Weights of a small GPT-style language model, trained from scratch on English Wikipedia.
Size: 8 layers, width 160, 5 heads of 32, MLP 512 GELU, vocabulary 8192, 8.44M parameters.
Training: a variant of Adam for these matrices, 152M tokens.
Each number is 50 + 10 x the weight over the matrix's rms, rounded and kept within 0 to 99. Layers, rows and columns count from 0.

# layer 5 attention query, 160x160, rms 0.0705, rows 35-122, columns 80-159
53 73 42 56 58 37 54 56 50 59 64 43 51 41 39 52 48 53 59 46 39 43 57 54 45 46 69 67 44 62 48 68 50 24 39 40 40 33 60 45 53 35 47 40 64 49 57 58 61 59 57 49 55 57 57 43 50 55 45 44 49 58 55 32 43 37 38 48 56 59 44 61 49 46 17 52 48 57 56 49
49 45 50 49 54 43 39 58 44 44 63 63 51 43 70 45 45 43 45 57 48 52 50 50 47 38 34 63 49 46 52 51 45 57 48 51 44 51 61 59 50 58 48 32 50 45 61 49 68 53 40 43 59 63 38 60 42 47 62 59 56 45 43 57 65 51 51 45 61 49 45 49 60 45 40 52 51 43 47 47
61 35 41 45 49 72 45 42 50 30 53 50 58 65 51 45 40 48 44 51 48 52 42 62 51 55 35 33 52 40 44 48 57 70 51 59 45 67 45 58 44 52 41 63 64 58 58 38 46 52 52 61 38 29 42 42 47 51 53 40 52 51 60 68 76 66 37 53 74 52 58 66 54 38 55 46 69 48 73 58
47 57 51 40 50 53 53 47 61 40 47 52 45 51 53 50 43 50 48 55 40 49 48 63 49 46 29 52 56 45 45 56 44 64 51 46 46 40 68 60 44 52 44 39 71 61 47 49 64 53 41 57 59 52 46 52 56 53 48 47 35 46 48 63 65 62 52 53 49 53 48 35 52 47 52 40 59 52 65 47
43 33 33 36 54 68 35 52 50 44 42 56 55 54 57 46 71 49 43 52 55 52 37 60 39 47 39 50 52 41 63 46 53 74 56 65 47 52 36 61 49 63 51 60 54 36 47 64 44 46 52 53 46 36 49 62 39 32 63 62 47 50 56 56 64 61 60 56 69 37 48 56 46 42 61 51 58 57 47 56
56 37 55 65 36 54 52 38 54 42 58 62 45 53 86 49 50 43 68 69 58 63 50 37 39 16 38 46 42 30 48 38 50 48 77 57 54 58 30 57 58 49 48 38 31 51 39 57 68 46 42 16 58 44 52 53 43 31 42 55 50 71 44 47 75 64 35 40 61 64 53 72 35 69 43 53 36 42 37 57
50 62 61 29 57 30 72 49 59 40 54 47 51 34 30 52 30 68 38 38 48 58 72 44 56 51 60 58 40 66 42 54 47 50 52 32 60 33 40 24 49 55 47 45 44 54 59 38 51 41 49 48 65 58 61 32 59 82 52 42 27 64 59 53 30 61 43 66 34 62 46 33 54 61 59 53 35 43 57 44
56 69 47 47 48 35 53 49 52 54 52 40 60 38 46 45 56 58 53 44 54 47 65 32 44 44 67 74 31 56 57 41 45 41 56 65 40 56 40 52 54 44 49 45 50 51 46 43 59 44 53 56 55 58 49 40 58 54 42 51 41 49 64 49 50 46 43 47 52 52 40 63 50 58 47 48 51 55 36 55
41 48 42 47 24 42 69 46 44 62 51 63 52 69 51 49 45 51 67 67 47 41 27 67 33 36 56 57 51 34 45 50 52 47 43 62 41 57 41 49 60 49 62 53 50 65 55 58 55 49 44 55 50 58 51 42 51 37 38 44 42 71 51 45 78 45 54 46 81 56 26 54 47 55 43 47 49 53 48 53
61 44 51 61 51 46 52 54 41 55 51 55 50 57 53 54 45 55 48 45 51 53 47 47 53 50 56 64 56 47 47 60 36 45 39 51 46 53 68 42 46 40 44 47 51 49 61 53 37 60 60 61 47 52 49 39 53 47 41 44 47 42 45 41 25 46 39 51 49 58 46 41 47 55 52 47 37 54 45 53
36 54 47 58 35 36 77 62 55 71 63 59 53 63 57 36 59 63 71 39 52 48 42 53 38 37 55 56 42 42 41 60 35 38 44 47 48 60 61 60 71 38 59 55 51 49 41 54 61 52 58 35 73 78 67 38 54 52 32 47 51 47 46 47 67 38 41 37 47 59 26 78 25 42 41 62 32 47 40 60
45 59 73 40 39 37 60 59 67 63 63 49 51 72 53 44 43 40 46 06 42 38 58 82 50 65 48 32 53 39 30 57 67 21 28 62 68 31 61 35 72 43 49 61 62 43 57 52 58 44 48 49 68 59 62 27 58 54 52 31 44 52 45 31 32 45 42 46 44 34 27 72 48 47 30 60 45 51 53 60
44 44 39 37 52 64 46 61 31 37 60 47 35 60 71 46 51 42 47 37 41 62 52 62 40 52 41 60 57 37 60 60 46 49 51 72 63 57 74 47 53 44 52 52 56 41 50 55 54 56 60 50 41 48 30 57 44 44 55 41 36 52 38 45 32 60 34 49 53 41 59 22 46 45 44 47 44 41 54 51
48 49 45 60 54 52 47 60 71 49 54 39 43 44 53 60 67 65 45 47 55 37 49 31 59 52 58 59 59 50 55 59 49 47 53 47 45 57 39 52 35 49 36 55 50 40 47 50 34 37 69 63 46 32 49 54 61 46 53 59 58 50 58 50 54 61 36 58 72 62 56 44 56 44 57 59 54 54 33 30
60 51 47 36 71 49 64 37 55 44 26 49 61 50 40 35 56 44 41 42 52 43 55 46 68 50 41 67 35 45 46 66 47 34 51 59 49 29 30 39 62 46 45 44 48 57 48 21 64 48 66 45 54 53 62 58 43 51 55 61 39 52 41 33 48 45 36 76 55 51 47 58 39 39 45 65 50 44 51 58
57 63 46 64 43 47 33 29 56 51 50 42 46 50 45 59 62 48 57 61 61 62 37 47 35 30 40 48 33 50 40 43 59 59 41 49 67 59 41 39 46 35 48 39 56 44 51 55 73 39 44 54 61 42 44 53 32 44 54 47 43 48 51 37 49 52 74 32 53 48 57 53 44 49 53 44 41 37 28 66
51 50 48 69 53 40 36 62 45 56 71 57 54 45 55 62 45 48 61 70 59 67 44 49 59 39 54 45 42 60 33 64 60 37 40 61 49 66 30 38 46 45 40 39 66 60 61 50 27 43 42 51 43 26 43 50 56 51 41 34 39 60 55 45 62 35 64 41 49 41 52 57 71 51 50 48 62 47 58 61
62 47 45 36 61 48 76 35 59 59 53 44 46 61 55 45 53 58 60 49 55 55 39 29 68 48 53 50 32 34 51 49 61 53 55 59 70 51 53 63 62 34 62 53 55 62 58 52 72 56 53 60 28 55 46 47 37 39 33 41 36 69 31 58 33 39 46 50 38 35 55 43 47 39 36 56 45 39 50 48
37 60 60 52 49 53 44 45 63 60 36 50 44 54 41 47 58 50 50 68 48 53 39 46 58 56 44 53 46 71 45 52 43 44 52 70 29 46 40 30 50 60 43 55 51 58 47 47 43 61 36 53 72 54 48 53 31 33 60 49 57 65 55 42 41 47 48 35 48 40 55 49 59 73 71 55 49 59 77 44
59 21 47 34 58 48 54 47 63 53 49 44 35 40 62 40 52 34 53 57 52 48 66 33 52 45 46 56 45 59 66 64 54 49 51 63 38 51 55 29 64 39 64 42 52 57 40 39 53 40 56 36 26 52 62 45 40 51 44 60 46 82 49 49 39 61 55 34 70 71 41 34 61 53 45 51 43 43 45 54
28 55 65 77 49 44 43 38 53 53 43 51 31 49 59 58 46 23 34 51 69 49 18 49 31 37 48 42 55 43 27 55 51 53 65 33 44 68 60 52 42 46 48 62 35 49 35 60 42 49 45 61 53 39 60 50 54 35 53 47 44 40 52 52 51 56 47 50 41 75 46 60 47 51 55 46 41 43 63 56
48 46 67 42 57 37 36 52 41 46 42 43 32 60 68 60 62 54 55 60 46 44 53 42 41 52 49 57 60 58 35 49 55 46 44 48 56 59 54 52 56 30 53 46 40 53 53 45 50 57 52 20 52 35 43 49 52 47 53 51 38 53 60 41 49 48 49 41 40 53 44 63 52 45 62 51 48 51 59 53
51 39 65 53 43 38 34 61 69 54 45 72 57 73 48 47 37 25 59 50 30 49 57 57 43 31 63 52 62 53 33 33 38 48 65 53 50 50 52 66 53 45 51 55 60 61 65 25 38 50 44 46 52 34 77 53 41 45 60 46 30 54 39 49 74 64 48 58 45 49 60 42 52 58 46 37 63 49 54 54
46 42 67 43 64 63 50 54 39 49 45 39 38 54 59 57 55 44 52 42 40 62 43 53 43 45 36 39 56 58 49 51 23 39 50 45 65 37 30 63 58 56 54 47 45 42 62 60 25 43 52 41 56 50 64 48 62 30 56 50 47 65 50 62 32 55 50 59 67 76 62 43 38 55 51 59 39 48 58 47
46 44 43 50 52 46 31 66 69 51 55 46 47 68 52 59 43 17 40 60 47 54 63 59 42 57 63 54 47 69 46 39 49 56 44 54 56 62 56 54 57 33 23 73 33 42 40 60 49 50 50 48 51 54 31 51 70 60 51 40 53 40 42 56 51 48 46 29 50 36 50 45 34 39 36 51 59 53 42 28
44 43 38 51 63 42 71 43 59 44 63 41 51 57 41 36 61 38 44 54 45 57 50 53 18 39 63 47 65 42 31 68 49 61 43 37 46 23 43 39 53 47 57 66 37 65 58 32 46 54 39 60 52 44 67 64 17 71 41 61 42 54 31 57 42 31 64 47 50 67 60 53 52 49 51 45 44 48 50 62
56 57 74 41 42 68 54 39 65 48 65 61 47 34 65 69 40 58 50 56 59 62 44 74 50 55 63 61 45 60 49 44 43 44 61 56 23 51 50 55 55 53 49 55 69 53 65 52 41 41 51 65 90 52 42 38 59 66 68 39 46 43 43 55 52 59 40 50 36 67 47 37 33 47 54 58 48 59 46 47
37 58 33 45 63 37 41 54 62 56 78 52 43 42 47 56 48 68 55 31 37 63 38 55 63 54 40 75 57 59 68 63 48 44 53 57 61 35 39 45 48 59 37 50 45 55 41 42 34 68 51 49 49 64 32 44 52 51 58 65 29 41 48 47 55 52 63 53 40 51 44 37 45 60 66 50 46 43 49 44
46 64 49 42 31 55 56 39 46 61 47 59 56 49 59 62 56 75 41 54 52 48 49 57 67 46 49 67 52 41 37 51 46 61 45 52 44 61 56 41 54 44 67 50 50 47 44 52 60 50 39 24 44 76 39 54 48 45 40 52 43 52 50 49 44 61 19 69 38 53 56 54 47 31 48 45 47 46 62 60
49 58 52 47 45 59 50 63 43 45 48 43 45 55 60 42 65 47 40 55 47 57 60 50 51 37 51 51 44 55 52 47 50 42 46 48 31 51 45 65 46 37 48 80 55 46 49 40 43 60 61 65 54 45 64 48 68 44 55 53 46 46 42 59 53 65 51 68 56 46 45 55 47 59 31 44 59 57 48 46
42 62 60 58 52 61 58 55 63 48 44 56 58 51 41 53 45 48 45 43 46 43 50 64 57 33 60 50 47 46 52 46 49 48 54 54 58 55 61 59 54 38 54 42 55 62 69 46 55 44 54 48 53 53 59 59 56 62 38 42 56 51 60 56 55 47 51 42 43 50 60 38 56 50 52 39 46 46 56 43
56 39 31 49 49 47 57 47 46 47 54 34 53 55 64 48 43 45 55 67 49 58 46 39 67 55 53 43 44 65 52 45 46 48 45 49 27 57 54 54 49 42 65 50 53 52 46 43 36 49 55 59 60 47 63 48 55 37 51 43 48 32 49 59 69 57 51 52 51 53 38 48 56 64 38 38 54 48 48 52
47 59 42 58 45 54 59 50 54 56 51 58 53 44 46 47 49 56 60 41 53 46 53 62 52 31 55 59 41 54 40 61 50 49 54 54 58 47 42 46 57 44 61 44 55 69 51 44 62 37 60 55 52 42 53 61 59 56 49 49 55 53 40 43 48 52 56 41 44 43 48 61 42 38 47 51 50 60 53 53
59 50 53 54 46 55 39 48 43 48 46 50 42 46 51 51 38 42 55 46 51 64 59 56 55 39 67 50 47 42 54 38 44 49 52 43 63 45 46 39 41 49 55 45 43 57 60 59 53 62 47 45 47 43 49 48 54 57 42 50 66 56 39 57 54 43 38 53 45 49 55 55 49 53 60 44 40 51 62 54
51 31 52 42 48 61 43 45 42 44 49 54 43 52 59 50 43 54 56 58 54 56 49 44 46 50 41 39 52 54 49 45 46 57 54 39 41 62 45 42 40 47 46 56 37 42 58 65 40 50 53 56 43 46 55 55 49 41 44 47 50 53 49 69 36 34 52 53 63 53 46 60 63 68 52 43 54 47 49 33
44 64 62 53 41 49 43 55 52 59 53 44 45 46 39 39 50 47 49 50 41 42 53 49 30 46 57 44 35 39 49 39 47 39 54 48 58 40 41 40 64 44 55 35 47 78 48 57 59 56 52 40 45 58 52 37 54 57 50 36 62 57 41 40 44 46 38 46 38 43 49 45 40 38 64 60 55 60 54 53
44 47 59 52 54 45 40 37 42 43 41 49 53 42 56 61 40 61 45 45 54 49 49 45 57 47 45 39 66 58 62 44 60 64 42 45 49 51 42 48 36 69 37 37 43 45 48 55 44 55 43 57 44 48 48 50 49 42 57 56 62 53 42 46 49 61 51 59 42 53 52 42 53 62 56 48 46 47 52 38
45 34 37 44 46 52 55 41 54 46 39 51 50 52 25 48 47 58 55 48 51 49 55 59 64 52 48 35 50 54 54 33 47 58 60 36 61 55 59 38 48 60 38 27 44 70 59 58 50 55 60 53 53 34 49 53 35 58 59 35 53 41 44 56 41 50 42 50 49 48 53 54 68 48 60 39 51 52 59 57
63 39 59 52 60 52 51 62 52 48 46 43 65 32 45 54 57 49 51 52 51 52 51 48 43 44 42 50 58 49 61 56 36 42 60 53 46 47 53 63 49 48 49 55 58 30 46 35 60 56 55 65 53 48 54 51 53 40 47 54 59 65 60 65 54 57 54 54 63 46 51 52 42 54 45 36 56 57 36 51
43 61 59 27 59 57 61 44 57 65 56 36 49 46 39 50 52 26 56 42 44 47 46 46 37 50 48 49 40 39 46 47 36 47 51 49 45 57 63 40 50 30 56 60 57 67 42 54 52 49 47 36 50 58 49 45 42 42 46 42 53 37 48 46 62 48 44 34 50 48 37 51 44 41 55 58 41 53 52 55
64 50 52 52 34 49 48 59 50 50 60 44 50 61 42 54 59 51 62 51 44 47 54 55 37 51 59 55 45 39 29 49 43 41 42 49 57 45 64 42 69 60 72 49 60 52 59 39 49 52 39 24 64 39 47 39 53 71 41 45 54 46 37 41 43 37 47 44 43 47 59 44 56 38 55 64 48 40 52 48
42 52 46 34 49 50 72 44 59 70 59 51 32 58 39 45 47 70 49 34 49 47 54 57 39 63 56 50 44 34 36 49 33 51 38 51 51 62 69 40 50 47 45 46 51 48 57 36 52 59 53 32 63 53 49 32 54 64 36 58 55 47 32 46 47 44 50 40 40 51 32 50 52 68 49 48 47 57 52 52
44 47 48 44 56 58 42 54 35 52 34 48 39 49 40 52 44 37 58 49 47 54 60 51 63 63 50 45 56 71 53 47 73 42 57 41 50 59 37 44 39 54 59 61 29 61 58 55 46 45 54 51 56 53 27 55 41 57 40 41 58 35 59 61 47 61 54 49 46 27 42 60 54 56 49 68 54 51 63 64
45 63 51 44 35 46 30 49 52 56 30 48 48 37 41 63 51 43 53 49 48 56 50 59 55 61 44 57 59 44 52 36 64 50 54 56 56 54 40 47 36 47 51 65 33 56 69 59 45 53 45 37 53 44 39 61 38 53 30 57 52 29 58 40 40 52 43 39 31 45 52 47 48 58 39 59 41 43 56 53
58 55 65 39 49 43 57 51 65 42 44 47 61 48 39 59 44 50 57 45 50 38 66 56 40 45 48 56 32 48 49 67 53 53 57 50 77 32 55 27 38 52 48 41 71 56 49 45 43 42 49 41 34 32 55 56 60 56 60 31 53 64 51 35 47 54 48 37 43 69 54 58 55 40 60 46 41 51 56 47
51 58 41 45 49 50 45 49 50 58 45 35 58 57 47 49 44 51 61 53 44 52 61 52 36 46 50 50 54 47 36 58 50 33 68 45 64 42 42 51 50 47 60 43 42 62 39 39 63 44 50 44 53 52 44 45 54 57 46 45 52 52 70 52 43 36 55 46 57 48 51 56 50 48 45 56 41 52 52 59
46 46 59 47 55 52 44 61 50 41 47 52 41 37 42 51 52 43 51 49 60 52 60 49 44 58 47 63 53 45 72 66 53 62 64 46 58 41 40 45 45 59 47 58 39 58 46 52 47 45 58 45 46 40 46 51 49 47 46 44 52 44 56 56 57 54 60 49 51 46 50 35 49 59 37 52 55 55 62 47
67 51 41 54 70 47 41 47 63 54 48 64 42 43 54 52 44 41 48 48 51 48 55 54 30 53 44 40 55 49 39 41 51 54 53 39 58 54 55 56 50 52 51 45 49 31 55 46 56 56 50 56 62 48 52 50 30 60 40 46 51 78 53 58 51 37 55 44 48 50 45 46 55 50 53 59 50 38 57 51
53 53 46 52 51 54 56 52 42 48 54 62 42 37 51 50 39 45 59 37 38 43 57 57 46 52 53 44 44 48 39 40 50 47 46 44 55 49 59 30 66 58 60 46 61 45 52 49 49 57 52 53 54 52 54 49 60 62 59 50 48 70 58 44 33 61 45 27 30 58 55 47 47 54 56 49 52 47 65 48
46 55 51 50 65 44 50 43 49 59 52 46 46 52 57 41 42 39 60 30 35 46 43 46 53 62 39 37 47 47 42 64 41 54 48 42 53 55 57 53 51 54 45 52 47 33 50 60 38 61 47 52 52 59 63 54 45 56 58 39 45 37 56 49 48 43 51 60 42 42 45 42 48 52 45 52 51 55 42 55
57 44 62 46 46 46 45 48 43 46 49 46 53 57 65 46 58 46 47 63 47 50 51 50 41 46 64 60 53 39 50 36 50 49 51 49 53 48 54 59 50 49 49 56 33 50 53 46 51 53 56 43 54 47 33 58 56 41 49 51 59 50 50 51 50 63 51 35 42 39 59 47 38 59 51 60 64 52 64 59
43 47 56 62 56 49 38 52 52 53 55 44 54 64 47 42 56 47 44 68 49 54 49 49 46 54 56 61 52 47 58 54 50 51 50 51 55 51 57 55 53 46 52 57 36 56 47 62 48 48 58 57 49 42 45 48 31 45 52 53 53 40 57 57 60 40 56 48 57 50 49 45 48 49 67 45 54 59 51 54
52 58 45 58 32 51 36 36 60 43 46 41 64 57 49 51 55 25 49 36 51 58 44 62 52 42 52 58 55 57 53 60 54 43 46 53 55 39 58 44 62 45 42 26 64 54 47 53 57 50 57 52 33 50 52 62 54 46 46 50 42 48 60 42 40 44 53 57 50 52 54 42 38 40 54 51 46 59 39 52
51 56 55 55 53 50 58 47 53 45 47 57 47 36 49 47 45 43 50 54 63 38 41 46 62 48 46 41 58 52 54 34 54 51 54 39 45 59 35 50 49 48 35 53 47 55 46 53 44 48 44 58 51 59 51 57 47 53 55 47 53 48 51 59 43 68 63 51 50 41 40 67 51 50 56 47 50 47 49 42
37 37 66 44 37 53 53 59 50 47 55 38 33 43 51 60 45 48 58 51 65 57 48 45 54 48 42 47 56 44 57 59 54 45 53 58 52 44 42 41 48 66 48 57 51 45 40 40 44 39 46 63 48 59 49 46 52 57 48 52 54 61 52 41 59 61 52 69 35 52 48 45 47 64 58 49 62 41 63 46
54 49 50 42 39 48 58 59 51 41 56 49 54 52 49 49 54 64 35 57 63 53 52 44 45 42 39 67 33 54 44 57 51 49 52 61 45 44 51 54 55 59 57 53 49 35 48 51 46 44 47 46 50 49 48 43 51 43 49 66 48 63 53 52 36 27 65 38 62 62 58 56 55 46 53 52 45 43 59 59
36 36 51 48 44 56 52 33 49 64 47 62 38 40 48 54 39 47 50 54 38 52 41 52 54 54 45 33 59 51 70 56 56 54 41 45 54 56 47 44 52 43 51 50 44 61 54 60 54 43 55 38 54 51 42 43 46 53 48 52 49 35 61 49 53 51 45 46 48 42 43 46 60 34 54 55 69 58 40 46
46 47 39 61 63 59 40 58 54 47 51 34 50 44 55 46 46 66 37 54 50 44 58 49 46 41 43 54 47 55 54 59 53 52 56 62 47 56 65 37 53 50 70 48 50 48 54 53 40 42 47 47 52 37 55 51 58 59 45 45 24 63 57 57 56 51 45 41 51 53 58 29 47 31 56 50 48 56 43 57
55 33 30 62 49 58 46 63 48 49 51 58 52 25 39 46 35 44 55 56 66 51 49 57 58 51 35 55 54 40 58 45 51 48 44 58 53 47 68 49 56 37 63 44 54 57 56 54 57 58 44 45 60 36 47 59 46 50 37 63 32 43 51 52 44 70 44 48 53 59 55 37 48 48 53 50 46 54 54 53
44 40 49 56 46 49 54 53 51 51 52 41 56 60 48 48 52 52 45 65 51 46 34 63 65 59 47 39 49 60 57 39 47 57 54 41 43 54 53 43 47 48 60 44 46 55 42 52 40 55 51 51 54 57 46 53 42 40 45 46 43 51 52 47 52 44 63 41 57 62 60 36 48 39 69 49 61 62 51 39
41 52 60 48 55 54 44 46 42 60 60 46 57 50 63 43 30 58 51 63 55 50 55 52 55 54 62 42 31 58 43 46 51 48 34 44 46 49 58 59 48 48 50 59 45 43 46 59 61 60 43 49 54 53 71 49 48 57 56 53 49 66 52 46 53 51 41 46 34 49 52 53 56 48 61 55 45 46 53 53
45 57 57 45 49 53 44 53 50 50 44 54 49 56 42 54 58 51 57 49 54 48 51 52 60 55 45 48 52 59 56 47 52 53 46 51 40 55 49 50 55 43 43 49 45 45 51 41 50 50 50 54 59 44 44 58 50 48 55 48 67 49 49 53 49 47 59 50 50 47 43 41 48 56 60 49 49 54 34 54
48 46 55 49 51 51 50 51 47 46 38 56 47 50 52 47 57 57 47 53 54 49 53 49 54 45 55 46 50 51 50 45 43 51 50 49 49 54 45 55 50 49 46 59 47 49 45 54 53 49 48 53 49 48 42 56 50 41 49 52 50 46 44 48 49 59 51 46 52 51 48 48 52 53 48 46 62 55 43 50
48 52 51 48 52 50 53 50 49 46 46 57 46 59 50 52 55 50 48 53 52 46 50 54 60 50 57 51 50 57 52 45 47 49 53 44 44 50 49 52 55 49 52 51 45 50 50 48 49 48 50 48 44 50 42 57 51 48 46 44 51 53 42 53 39 53 52 47 49 48 53 42 51 48 52 50 59 52 47 54
50 42 54 61 50 47 52 36 46 51 52 55 56 41 62 45 46 46 45 59 50 53 57 45 48 50 64 46 53 45 31 53 45 48 50 50 53 48 58 58 52 56 48 57 50 48 44 51 45 51 49 50 43 55 52 48 61 56 51 56 31 50 41 53 53 60 46 48 49 56 57 60 50 44 36 51 52 47 64 47
48 50 49 51 45 52 52 49 59 50 49 36 48 45 49 49 49 55 60 51 44 54 42 55 46 45 45 62 40 54 55 57 50 53 50 50 55 51 41 50 53 54 53 52 52 45 50 49 47 45 45 49 55 45 55 46 44 48 57 54 54 47 59 46 54 42 47 55 54 46 48 54 50 49 56 49 50 56 37 52
53 50 52 46 50 51 51 45 52 47 45 55 44 48 41 47 58 47 58 42 57 55 44 58 48 47 46 48 47 59 63 47 46 51 54 46 41 54 50 49 52 42 48 46 47 53 50 45 56 46 47 50 55 50 52 52 44 41 56 43 56 45 51 50 54 46 55 58 55 53 45 47 46 59 53 50 50 51 41 57
57 47 50 54 44 45 45 45 44 53 54 58 47 47 61 49 50 45 45 58 47 46 57 50 48 53 54 39 61 42 34 52 54 46 50 47 64 48 53 44 50 46 49 54 50 51 52 51 51 52 56 46 49 56 52 59 56 53 44 49 48 54 42 50 42 62 43 43 42 54 55 61 51 48 37 56 45 42 59 46
47 53 50 55 51 52 46 58 54 50 54 48 55 50 50 47 44 50 56 52 45 52 56 49 46 48 46 56 45 41 46 56 46 49 46 54 52 48 52 49 46 53 59 47 51 40 56 48 51 45 47 48 60 57 49 52 48 46 53 56 54 47 61 50 54 46 49 54 49 50 46 55 49 50 55 45 46 56 52 48
42 48 49 42 52 52 46 54 53 42 48 50 56 59 46 43 44 59 55 53 54 55 56 45 47 46 59 65 37 48 49 53 49 50 49 57 45 49 51 47 46 59 57 47 50 37 55 48 48 46 46 50 52 52 55 65 44 43 59 49 53 51 58 49 57 45 50 49 55 44 47 51 43 67 56 48 44 55 54 55
44 49 50 46 54 49 51 48 50 46 43 48 39 52 48 53 47 53 58 47 49 55 48 48 52 45 53 52 53 57 60 43 49 53 52 43 49 54 40 53 47 57 41 48 44 48 41 51 53 52 52 60 52 43 51 55 46 52 50 46 50 51 52 51 49 44 59 49 58 44 47 39 57 58 62 47 47 49 38 47
61 43 43 56 52 47 53 43 45 48 48 50 44 43 49 64 53 34 39 45 61 44 56 50 56 37 44 39 61 52 48 47 51 46 58 43 50 55 53 52 49 51 37 35 47 61 43 53 54 52 50 48 56 45 53 49 46 50 46 57 48 64 54 55 41 56 55 57 54 55 65 41 52 30 39 45 60 44 50 44
54 49 50 58 46 52 46 52 48 45 53 48 55 52 56 39 52 41 46 50 60 40 57 47 47 48 60 45 54 36 28 58 46 46 47 54 46 47 53 46 47 42 63 46 50 52 41 46 51 48 51 47 57 45 46 54 55 53 43 51 43 55 44 56 56 50 50 44 50 49 54 57 44 40 45 43 52 54 56 41
46 64 64 56 49 39 58 41 47 57 54 51 50 47 38 54 42 41 47 57 44 53 50 47 43 56 55 53 58 49 58 52 57 57 51 44 49 51 55 43 75 56 54 44 52 48 46 59 46 55 44 45 44 45 55 46 37 53 40 41 38 55 48 53 47 41 59 43 41 53 47 45 50 40 60 68 50 51 43 48
43 58 56 55 42 49 56 60 51 53 62 76 44 51 50 36 61 46 55 64 48 46 45 50 41 52 52 45 57 49 49 54 46 47 61 47 53 55 56 43 54 62 35 56 52 48 58 46 46 48 52 42 38 53 60 42 47 45 41 28 46 43 37 47 55 48 49 47 40 49 45 50 61 41 44 80 43 52 51 55
20 56 55 56 32 49 66 47 67 56 65 55 50 53 57 53 62 58 75 45 55 54 39 60 25 69 40 50 46 40 48 65 37 44 42 56 47 46 66 49 34 50 51 63 59 47 55 42 54 46 54 39 58 47 66 31 79 54 44 35 65 25 33 47 66 43 40 39 51 53 37 55 45 52 52 72 28 42 51 66
38 52 51 41 59 46 38 45 47 48 42 49 53 45 34 67 35 57 48 57 44 55 60 51 39 52 54 66 43 62 59 51 64 51 47 49 62 48 50 43 51 64 54 50 44 36 67 53 40 58 38 52 47 49 57 73 42 56 59 52 61 54 65 43 49 48 62 41 51 51 44 59 53 82 58 52 57 42 52 46
51 48 47 36 42 52 63 62 42 34 46 55 47 64 79 53 29 57 77 44 46 54 49 52 47 56 67 70 48 45 55 56 46 71 78 50 54 40 37 35 50 59 63 46 47 77 50 48 33 67 55 49 68 64 68 42 36 44 49 27 34 36 46 63 46 56 46 46 44 45 57 61 78 55 56 58 56 35 38 50
49 48 65 48 60 55 58 36 31 45 40 47 59 68 29 20 72 53 60 63 52 69 48 69 48 64 39 40 31 54 55 53 60 41 51 33 46 54 62 39 66 64 69 29 46 71 53 55 58 49 63 61 42 49 56 53 33 43 56 44 50 34 61 43 54 12 51 50 60 55 65 58 43 37 70 45 38 47 36 61
39 62 64 59 56 61 36 37 93 49 31 38 57 43 18 42 60 47 59 48 33 38 47 35 36 48 38 43 52 51 54 23 51 47 60 65 54 47 48 49 53 45 49 29 37 57 36 61 49 39 62 48 64 53 64 37 47 76 41 35 38 42 37 62 43 42 50 55 51 54 54 37 44 67 80 42 62 64 32 37
55 39 38 53 32 52 44 17 46 47 51 65 34 48 26 50 58 68 54 43 66 52 48 50 24 56 47 57 55 46 54 29 33 69 43 41 47 47 49 44 51 44 51 50 47 49 62 62 51 58 73 49 57 51 64 53 52 49 31 53 48 47 50 45 50 48 52 29 57 60 45 52 57 52 58 53 39 62 61 27
66 47 61 43 54 69 58 40 49 45 48 48 78 60 43 75 46 64 66 52 58 45 49 41 59 61 53 30 54 41 57 85 48 21 64 59 52 40 43 62 57 36 29 67 51 45 48 50 46 55 59 46 44 38 40 48 41 47 47 55 64 43 43 69 67 72 51 33 29 41 42 65 39 52 31 65 63 38 68 12
27 52 39 54 63 68 58 30 44 66 59 31 52 34 52 43 24 60 34 54 70 52 63 49 71 36 64 29 24 31 39 45 68 76 41 60 50 53 38 35 74 61 59 53 49 36 64 39 58 56 63 45 68 45 48 52 48 59 52 13 36 34 37 25 56 69 61 40 38 72 59 63 66 52 53 39 33 22 58 30
44 48 63 41 37 53 62 42 24 51 42 54 60 63 73 66 57 68 48 67 63 51 46 54 80 31 51 49 53 62 32 34 58 33 53 05 47 54 71 34 46 54 47 49 54 56 55 66 52 37 37 37 53 61 48 41 51 41 60 64 47 45 62 82 16 43 61 63 76 35 49 54 51 53 42 56 44 47 72 73
48 35 31 51 19 30 49 58 53 57 61 43 42 34 61 51 28 21 54 34 38 38 34 52 25 78 52 35 25 55 70 43 32 65 63 55 61 66 61 50 52 46 44 57 74 60 37 61 44 05 58 93 34 60 55 57 45 38 27 58 51 34 57 45 43 44 55 65 79 47 52 50 38 60 44 43 52 51 49 49
45 31 36 70 34 38 43 46 41 50 43 71 50 56 45 64 62 37 51 65 59 24 36 16 49 57 68 43 46 47 48 28 46 38 28 49 31 65 53 69 57 40 45 49 47 57 59 58 39 97 81 54 44 60 48 46 36 41 63 56 47 49 55 31 50 06 52 40 67 35 50 44 40 36 55 55 45 58 44 49
67 70 65 55 36 26 29 68 65 62 43 50 40 65 77 63 58 58 59 63 37 79 74 75 58 41 49 57 50 42 48 39 21 28 64 87 57 48 39 43 52 54 23 44 48 53 50 31 42 49 41 60 66 34 38 42 38 35 55 55 53 43 45 26 19 42 62 45 38 13 67 60 53 45 49 40 45 80 32 55
47 54 74 59 35 43 46 68 31 54 43 39 65 48 53 52 72 47 72 34 46 45 51 28 51 56 33 34 36 65 43 42 71 38 61 24 58 39 52 23 36 47 70 47 51 46 19 47 42 73 86 47 25 35 62 59 56 54 57 48 59 45 66 35 59 43 44 77 44 52 37 62 63 51 44 52 48 61 37 35